config.toml
n_layer = 9
d_model = 128
n_head = 4
n_kv_head = 4
head_dim = 32
d_mlp = 640
vocab_size = 1024
activation = "tanh_gelu"
norm = "layernorm"
norm_place = "pre"
norm_eps = 1e-05
positions = "learned"
qk_norm = false
attn_scale = 0.177
bias = "all"
tie_embeddings = true
parallel_block = false
init = "normal"
init_std_qkv = 0.0576
init_std_o = 0.0715
init_std_up = 0.0824
init_std_down = 0.0824
optimizer = "muon_variant"
lr = 0.00522
lr_mult_o = 1.0
beta1 = 0.95
lr_head = 0.00723
grad_clip = 1.0
warmup_steps = 200
schedule = "wsd"
decay_fraction = 1.0
decay_shape = "pow"
final_lr_fraction = 0.05
batch_tokens = [8192, 16384, 32768]
seq_len = 1024
doc_mask = false
train_tokens = 149000000
steps = 9368
dataset = "wikipedia_en"
Each number is 50 + 12 x the weight over its row's rms, rounded and kept within 0 to 99. Layers, rows and columns count from 0. The size before them is the row's rms in percent of the matrix's.

# down: layer 3 MLP down (transposed), 640x128, rms 0.0824, rows 161-185, columns 0-63
# up: layer 3 MLP up, 640x128, rms 0.0822, rows 162-185, columns 0-63
down161 108:28 37 28 74 53 61 56 33 53 44 38 47 23 51 43 54 42 58 52 35 37 51 52 35 30 64 67 59 27 28 49 59 38 39 72 28 50 34 46 33 50 45 49 28 62 53 56 53 55 40 46 59 60 38 58 43 44 47 36 41 54 65 56 43
up162 084:61 55 63 84 73 62 33 59 57 43 24 50 29 44 54 41 74 52 77 52 63 41 67 33 39 54 51 59 47 42 42 28 37 60 42 53 55 44 62 69 44 56 44 52 37 60 47 51 39 65 45 51 44 52 62 30 43 65 64 56 60 46 31 51
down162 082:44 47 40 40 34 66 42 46 55 66 61 55 64 46 61 25 56 70 38 42 63 46 48 28 62 46 56 52 46 51 77 55 29 56 40 41 58 54 48 42 48 49 48 33 62 45 61 50 73 36 40 41 67 30 50 33 43 39 67 50 53 46 52 48
up163 098:55 45 40 58 50 48 42 44 65 54 61 57 56 63 52 29 57 54 48 31 60 54 49 26 66 31 75 35 49 39 50 48 80 33 61 46 44 56 60 28 46 73 43 35 57 35 62 65 52 68 49 57 30 58 44 45 61 61 52 46 52 66 45 61
down163 101:37 36 30 65 45 41 41 65 37 58 51 50 57 56 57 47 46 46 64 48 56 40 41 84 43 61 26 39 57 61 58 54 27 64 72 62 49 53 70 69 40 55 49 51 50 39 51 38 23 39 39 64 42 54 34 58 52 48 46 47 39 44 60 54
up164 096:46 51 56 47 52 54 57 28 68 47 30 65 51 51 35 38 54 58 54 52 50 58 43 51 52 44 52 29 45 27 67 55 48 59 72 21 39 68 57 62 56 47 37 48 61 63 35 46 55 51 41 52 75 59 60 50 58 74 30 46 35 58 69 41
down164 100:71 52 49 54 47 50 60 56 55 44 63 61 42 45 55 25 29 56 33 35 73 49 65 40 38 57 32 54 49 27 47 48 68 45 42 60 51 46 26 55 52 38 42 52 48 52 60 51 37 59 53 43 55 64 29 46 56 93 44 57 21 61 42 57
up165 081:50 54 67 31 74 46 44 42 47 46 38 71 32 26 51 55 40 75 63 64 53 55 73 46 62 48 39 55 50 25 46 46 20 44 43 60 49 44 73 53 51 52 60 48 58 60 44 59 54 68 51 47 69 59 48 62 61 33 72 34 70 40 39 62
down165 087:41 36 63 40 35 55 36 61 67 51 42 52 56 43 50 24 32 58 48 51 42 52 53 33 65 49 37 66 42 77 52 44 71 57 36 65 69 49 41 62 56 43 29 66 55 55 58 44 39 67 50 61 64 37 42 59 75 32 50 40 37 50 45 74
up166 080:37 29 73 66 58 62 49 78 58 63 44 49 29 58 48 52 39 54 60 46 60 50 52 25 63 45 53 42 50 42 38 31 42 46 69 49 63 45 55 35 72 57 47 49 45 32 53 61 52 51 39 21 62 68 76 57 58 59 36 32 36 72 42 29
down166 090:55 62 42 21 52 34 62 34 42 44 51 44 67 45 61 52 46 52 37 47 34 42 41 60 21 58 45 53 62 43 56 63 63 52 39 52 65 68 64 62 60 30 52 36 59 66 46 62 22 50 50 38 40 29 54 52 47 47 48 80 56 34 71 63
up167 099:42 73 59 63 50 26 46 30 50 54 57 70 41 41 36 58 57 44 49 78 65 41 25 54 39 56 44 55 64 63 56 57 66 41 45 34 55 45 44 68 40 43 56 60 52 49 43 45 59 59 63 58 78 63 34 55 71 46 38 34 40 51 42 61
down167 099:35 58 52 58 72 28 38 47 55 47 29 31 52 55 43 59 34 62 35 52 68 55 41 45 73 52 49 57 44 44 35 52 71 55 59 52 57 29 40 36 47 41 50 61 74 70 56 45 45 51 70 52 42 56 59 37 32 47 51 26 53 61 56 49
up168 103:45 54 56 48 42 34 72 52 53 40 64 42 40 44 48 46 53 30 56 16 68 54 36 71 59 48 44 52 33 60 41 50 41 54 33 53 42 51 51 28 42 39 38 49 65 68 41 55 62 43 47 52 82 64 57 40 52 53 51 43 46 50 56 53
down168 100:33 47 29 29 56 35 26 56 51 63 68 58 51 54 42 21 34 46 48 68 58 37 63 55 49 43 64 60 54 41 37 51 33 69 62 49 43 52 47 36 58 39 48 54 61 48 59 65 72 32 37 42 61 18 50 40 41 56 45 35 56 56 52 29
up169 082:61 80 42 44 45 58 66 38 49 53 50 56 40 58 38 52 44 49 73 74 66 65 75 42 41 56 48 37 67 57 61 47 39 33 48 48 62 56 59 44 53 74 54 46 45 54 48 30 46 57 61 43 48 68 57 49 41 53 33 60 43 66 44 48
down169 084:49 34 53 40 71 60 48 72 51 48 53 64 56 37 63 30 56 48 51 29 57 51 48 49 38 56 57 42 57 55 43 75 48 68 63 40 56 52 38 42 37 40 41 40 52 50 51 41 51 48 58 49 77 41 54 48 46 30 66 45 52 33 76 58
up170 105:47 36 60 71 68 60 40 29 65 74 51 33 42 60 47 70 46 34 46 64 59 21 56 57 52 54 57 49 38 55 49 44 57 63 55 67 65 46 67 45 59 61 20 56 43 50 61 63 45 54 34 66 64 49 43 63 51 58 53 54 52 44 45 36
down170 101:66 77 38 60 17 65 53 38 52 30 38 36 39 60 43 53 71 47 59 58 60 32 62 56 55 60 66 78 55 63 45 41 57 70 55 20 47 50 47 44 40 70 60 54 61 49 37 54 57 39 49 67 47 56 37 46 60 36 51 58 51 26 57 39
up171 100:40 58 49 61 43 75 59 55 45 47 69 60 51 65 56 50 73 62 41 62 40 58 47 26 44 55 50 40 27 30 57 27 48 49 65 37 55 55 49 63 43 57 45 61 43 52 45 46 61 55 73 59 63 41 61 35 43 49 48 62 62 43 43 30
down171 097:54 57 42 41 48 48 21 53 49 39 37 42 57 51 43 43 36 53 42 45 35 51 40 49 42 65 48 53 31 51 35 34 68 67 46 65 55 64 60 53 40 48 54 54 79 48 56 39 33 41 30 35 70 68 41 47 62 59 56 43 63 56 49 56
up172 111:29 55 54 40 37 45 55 26 57 54 60 58 56 58 41 48 66 48 55 38 51 67 49 52 57 33 12 20 52 76 65 48 47 32 51 51 66 49 47 63 45 67 49 55 65 51 46 52 43 49 56 51 58 37 32 42 71 33 61 55 57 39 48 53
down172 107:55 28 51 50 55 68 36 75 70 39 44 56 32 37 51 40 67 52 29 37 27 52 56 45 51 70 44 63 44 84 47 40 41 53 57 50 35 41 49 46 57 56 60 52 52 43 51 55 35 59 72 33 45 66 48 57 27 46 68 48 39 35 37 48
up173 082:66 62 47 33 46 40 60 61 52 57 52 45 51 41 45 53 45 35 56 44 29 48 69 19 39 43 50 40 58 57 61 34 48 52 61 77 42 40 53 55 49 32 46 52 39 40 63 47 53 40 70 53 36 61 44 45 61 55 35 38 60 52 34 49
down173 085:48 60 36 49 27 77 50 37 41 43 38 49 51 61 56 34 60 35 51 51 34 41 51 52 43 39 42 59 58 64 43 63 56 66 56 28 38 70 54 37 54 45 61 42 62 58 54 24 55 54 42 54 82 53 72 49 37 38 53 53 37 61 69 43
up174 103:55 35 37 46 51 68 60 38 43 47 71 55 61 36 37 64 67 44 54 35 29 57 53 56 41 49 53 44 58 57 57 40 54 66 74 55 41 44 58 45 26 60 39 44 51 54 58 54 50 58 45 49 35 57 55 63 52 52 77 25 67 72 50 50
down174 101:46 60 45 44 50 44 34 49 47 33 26 64 61 55 64 34 38 50 45 74 68 37 64 51 68 44 53 43 25 65 58 64 36 52 47 32 48 65 64 54 60 76 56 47 32 55 54 58 31 45 39 57 20 49 32 32 52 32 30 64 36 39 34 78
up175 112:52 49 44 68 46 49 72 30 52 55 49 54 44 51 29 38 51 72 56 65 72 58 40 45 55 50 58 50 61 66 48 38 50 61 68 61 56 58 52 64 47 51 45 24 28 42 52 37 76 24 57 50 62 49 42 44 59 45 50 30 85 58 50 52
down175 115:58 47 39 62 58 39 46 61 57 59 49 61 44 56 48 51 59 15 43 33 61 40 49 59 37 58 38 21 40 37 66 46 47 27 53 55 45 55 51 55 51 41 63 36 24 46 49 47 63 50 57 44 70 41 67 54 52 54 62 57 53 34 63 32
up176 093:60 58 56 51 47 35 39 33 54 75 51 56 46 57 58 46 62 47 43 49 50 63 59 46 73 46 34 57 60 37 37 31 35 43 41 44 62 53 28 57 45 44 45 69 45 65 74 43 52 22 46 72 38 41 41 45 62 31 33 58 17 60 47 48
down176 101:42 53 53 71 44 62 39 66 54 39 46 30 60 51 49 72 24 49 56 56 62 41 55 60 56 47 47 35 15 59 50 67 57 56 60 45 57 55 51 47 49 69 46 38 65 69 57 28 52 73 50 55 47 77 50 39 26 78 58 59 53 49 55 59
up177 084:49 58 60 47 49 55 27 41 38 34 54 56 49 42 43 51 59 52 67 31 58 39 51 43 47 41 53 56 74 75 51 36 48 51 49 63 69 42 39 51 26 68 46 41 65 63 50 32 45 50 46 42 47 51 57 49 69 27 59 21 45 75 61 57
down177 092:43 30 46 63 58 47 59 49 57 72 53 68 62 46 49 36 29 48 40 61 73 32 41 51 68 68 21 36 45 53 58 59 66 50 45 28 35 56 51 40 60 26 52 28 35 30 51 54 63 65 44 33 53 59 40 50 39 58 36 63 42 64 50 38
up178 108:48 56 21 29 28 47 56 53 61 57 53 60 66 42 36 38 72 41 46 38 38 37 48 40 42 59 48 37 63 33 46 35 70 53 49 52 69 56 59 61 33 44 72 68 51 40 40 51 58 34 80 60 48 48 56 56 54 52 57 55 43 54 70 36
down178 104:26 61 57 48 38 25 32 52 25 70 63 48 48 50 64 52 60 63 62 32 52 62 53 65 61 54 56 62 60 49 63 50 49 82 42 28 51 55 51 61 45 49 52 49 58 48 63 42 51 40 51 26 50 44 44 79 47 59 60 50 53 64 56 49
up179 118:39 50 68 59 34 72 49 57 57 74 55 40 55 50 57 76 44 50 41 53 58 32 61 58 23 37 73 41 34 51 65 30 54 43 48 55 32 58 51 40 51 57 33 47 33 43 42 60 60 62 64 41 67 42 47 44 67 25 67 56 66 72 51 52
down179 116:50 65 48 48 71 56 40 57 53 62 59 65 30 52 39 75 50 37 56 51 39 33 59 52 43 58 34 42 46 47 58 57 52 48 35 53 44 53 51 53 48 38 56 50 56 53 46 69 47 57 70 50 57 62 55 41 47 33 31 37 57 62 51 52
up180 111:40 61 48 58 40 48 79 48 63 38 60 42 57 48 66 54 65 45 60 36 61 32 44 40 56 47 73 54 50 47 64 52 50 64 51 63 44 47 49 26 39 57 56 44 51 43 52 36 50 49 45 39 75 25 59 27 65 63 52 51 49 37 38 53
down180 105:43 60 70 50 38 51 51 58 53 54 34 57 38 41 45 33 59 69 50 50 51 60 49 62 27 44 58 56 29 39 42 61 60 37 35 26 26 48 38 53 68 71 56 57 52 36 51 47 54 46 39 67 59 46 47 59 52 40 54 87 67 39 58 56
up181 089:79 48 48 46 65 55 47 55 58 40 49 53 58 52 42 66 67 35 53 48 51 67 28 66 61 47 53 41 53 30 56 61 46 36 40 63 70 46 41 34 49 29 35 56 57 54 60 47 57 58 60 71 52 44 35 34 72 47 58 49 53 65 43 38
down181 090:49 44 27 87 55 64 50 33 54 42 57 62 52 70 48 42 36 59 30 70 53 63 50 51 29 47 53 34 31 56 65 65 36 57 34 41 65 68 39 43 59 46 39 77 45 45 51 51 38 30 32 39 51 44 57 58 58 54 49 49 57 66 56 62
up182 089:52 51 57 41 63 52 31 59 37 61 51 39 45 46 29 34 52 64 38 46 55 40 40 30 52 43 35 52 55 44 44 55 68 50 49 17 57 46 60 25 65 69 58 58 61 64 67 45 49 33 57 58 37 63 35 36 31 58 37 52 70 70 45 52
down182 089:29 43 39 41 45 46 46 49 60 37 47 64 45 48 45 50 50 54 48 75 53 52 45 66 42 50 51 55 52 54 54 45 49 50 38 70 63 60 41 65 36 34 30 29 52 60 56 68 67 71 30 43 48 19 61 65 62 43 56 39 75 50 43 65
up183 099:34 47 31 48 52 45 52 35 59 44 36 58 43 58 51 33 67 32 58 65 55 39 32 54 40 35 37 49 60 46 50 43 48 59 56 48 52 24 31 34 65 46 53 37 72 36 61 41 56 28 42 52 62 52 51 32 56 64 67 54 53 58 45 40
down183 092:64 42 50 69 66 45 63 75 65 30 53 58 67 44 60 51 36 37 20 44 50 59 36 48 54 33 40 52 67 74 65 49 51 49 58 45 60 59 49 44 33 59 32 53 48 47 58 68 56 51 51 40 62 50 54 73 49 62 38 41 32 27 41 76
up184 110:34 22 42 46 54 55 63 60 55 67 61 57 30 41 45 54 55 43 47 53 29 48 61 57 35 37 50 33 51 37 46 40 52 55 72 49 51 52 51 40 64 52 44 54 39 55 21 41 56 58 60 64 52 48 32 56 55 58 60 58 49 58 56 64
down184 096:63 49 51 50 33 39 44 53 57 40 49 58 62 37 47 75 74 62 55 69 44 60 46 34 50 64 52 53 70 29 57 54 45 48 42 82 44 40 39 53 42 38 45 40 39 39 48 44 58 34 40 52 74 40 26 59 35 70 37 46 63 53 53 21
up185 097:50 37 27 50 58 32 52 43 66 44 71 55 82 50 56 58 54 65 50 54 47 45 75 43 70 53 54 44 47 51 46 74 61 37 38 37 48 54 62 67 62 59 42 33 51 47 57 41 61 33 35 42 52 45 41 31 45 64 40 42 42 61 52 56
down185 092:43 58 48 43 40 40 69 58 32 61 60 37 41 67 42 66 61 53 65 33 64 48 28 70 64 68 31 73 51 47 37 43 41 46 45 41 39 29 56 32 68 79 56 53 63 41 30 50 55 51 46 47 58 62 52 60 49 48 62 39 64 42 30 48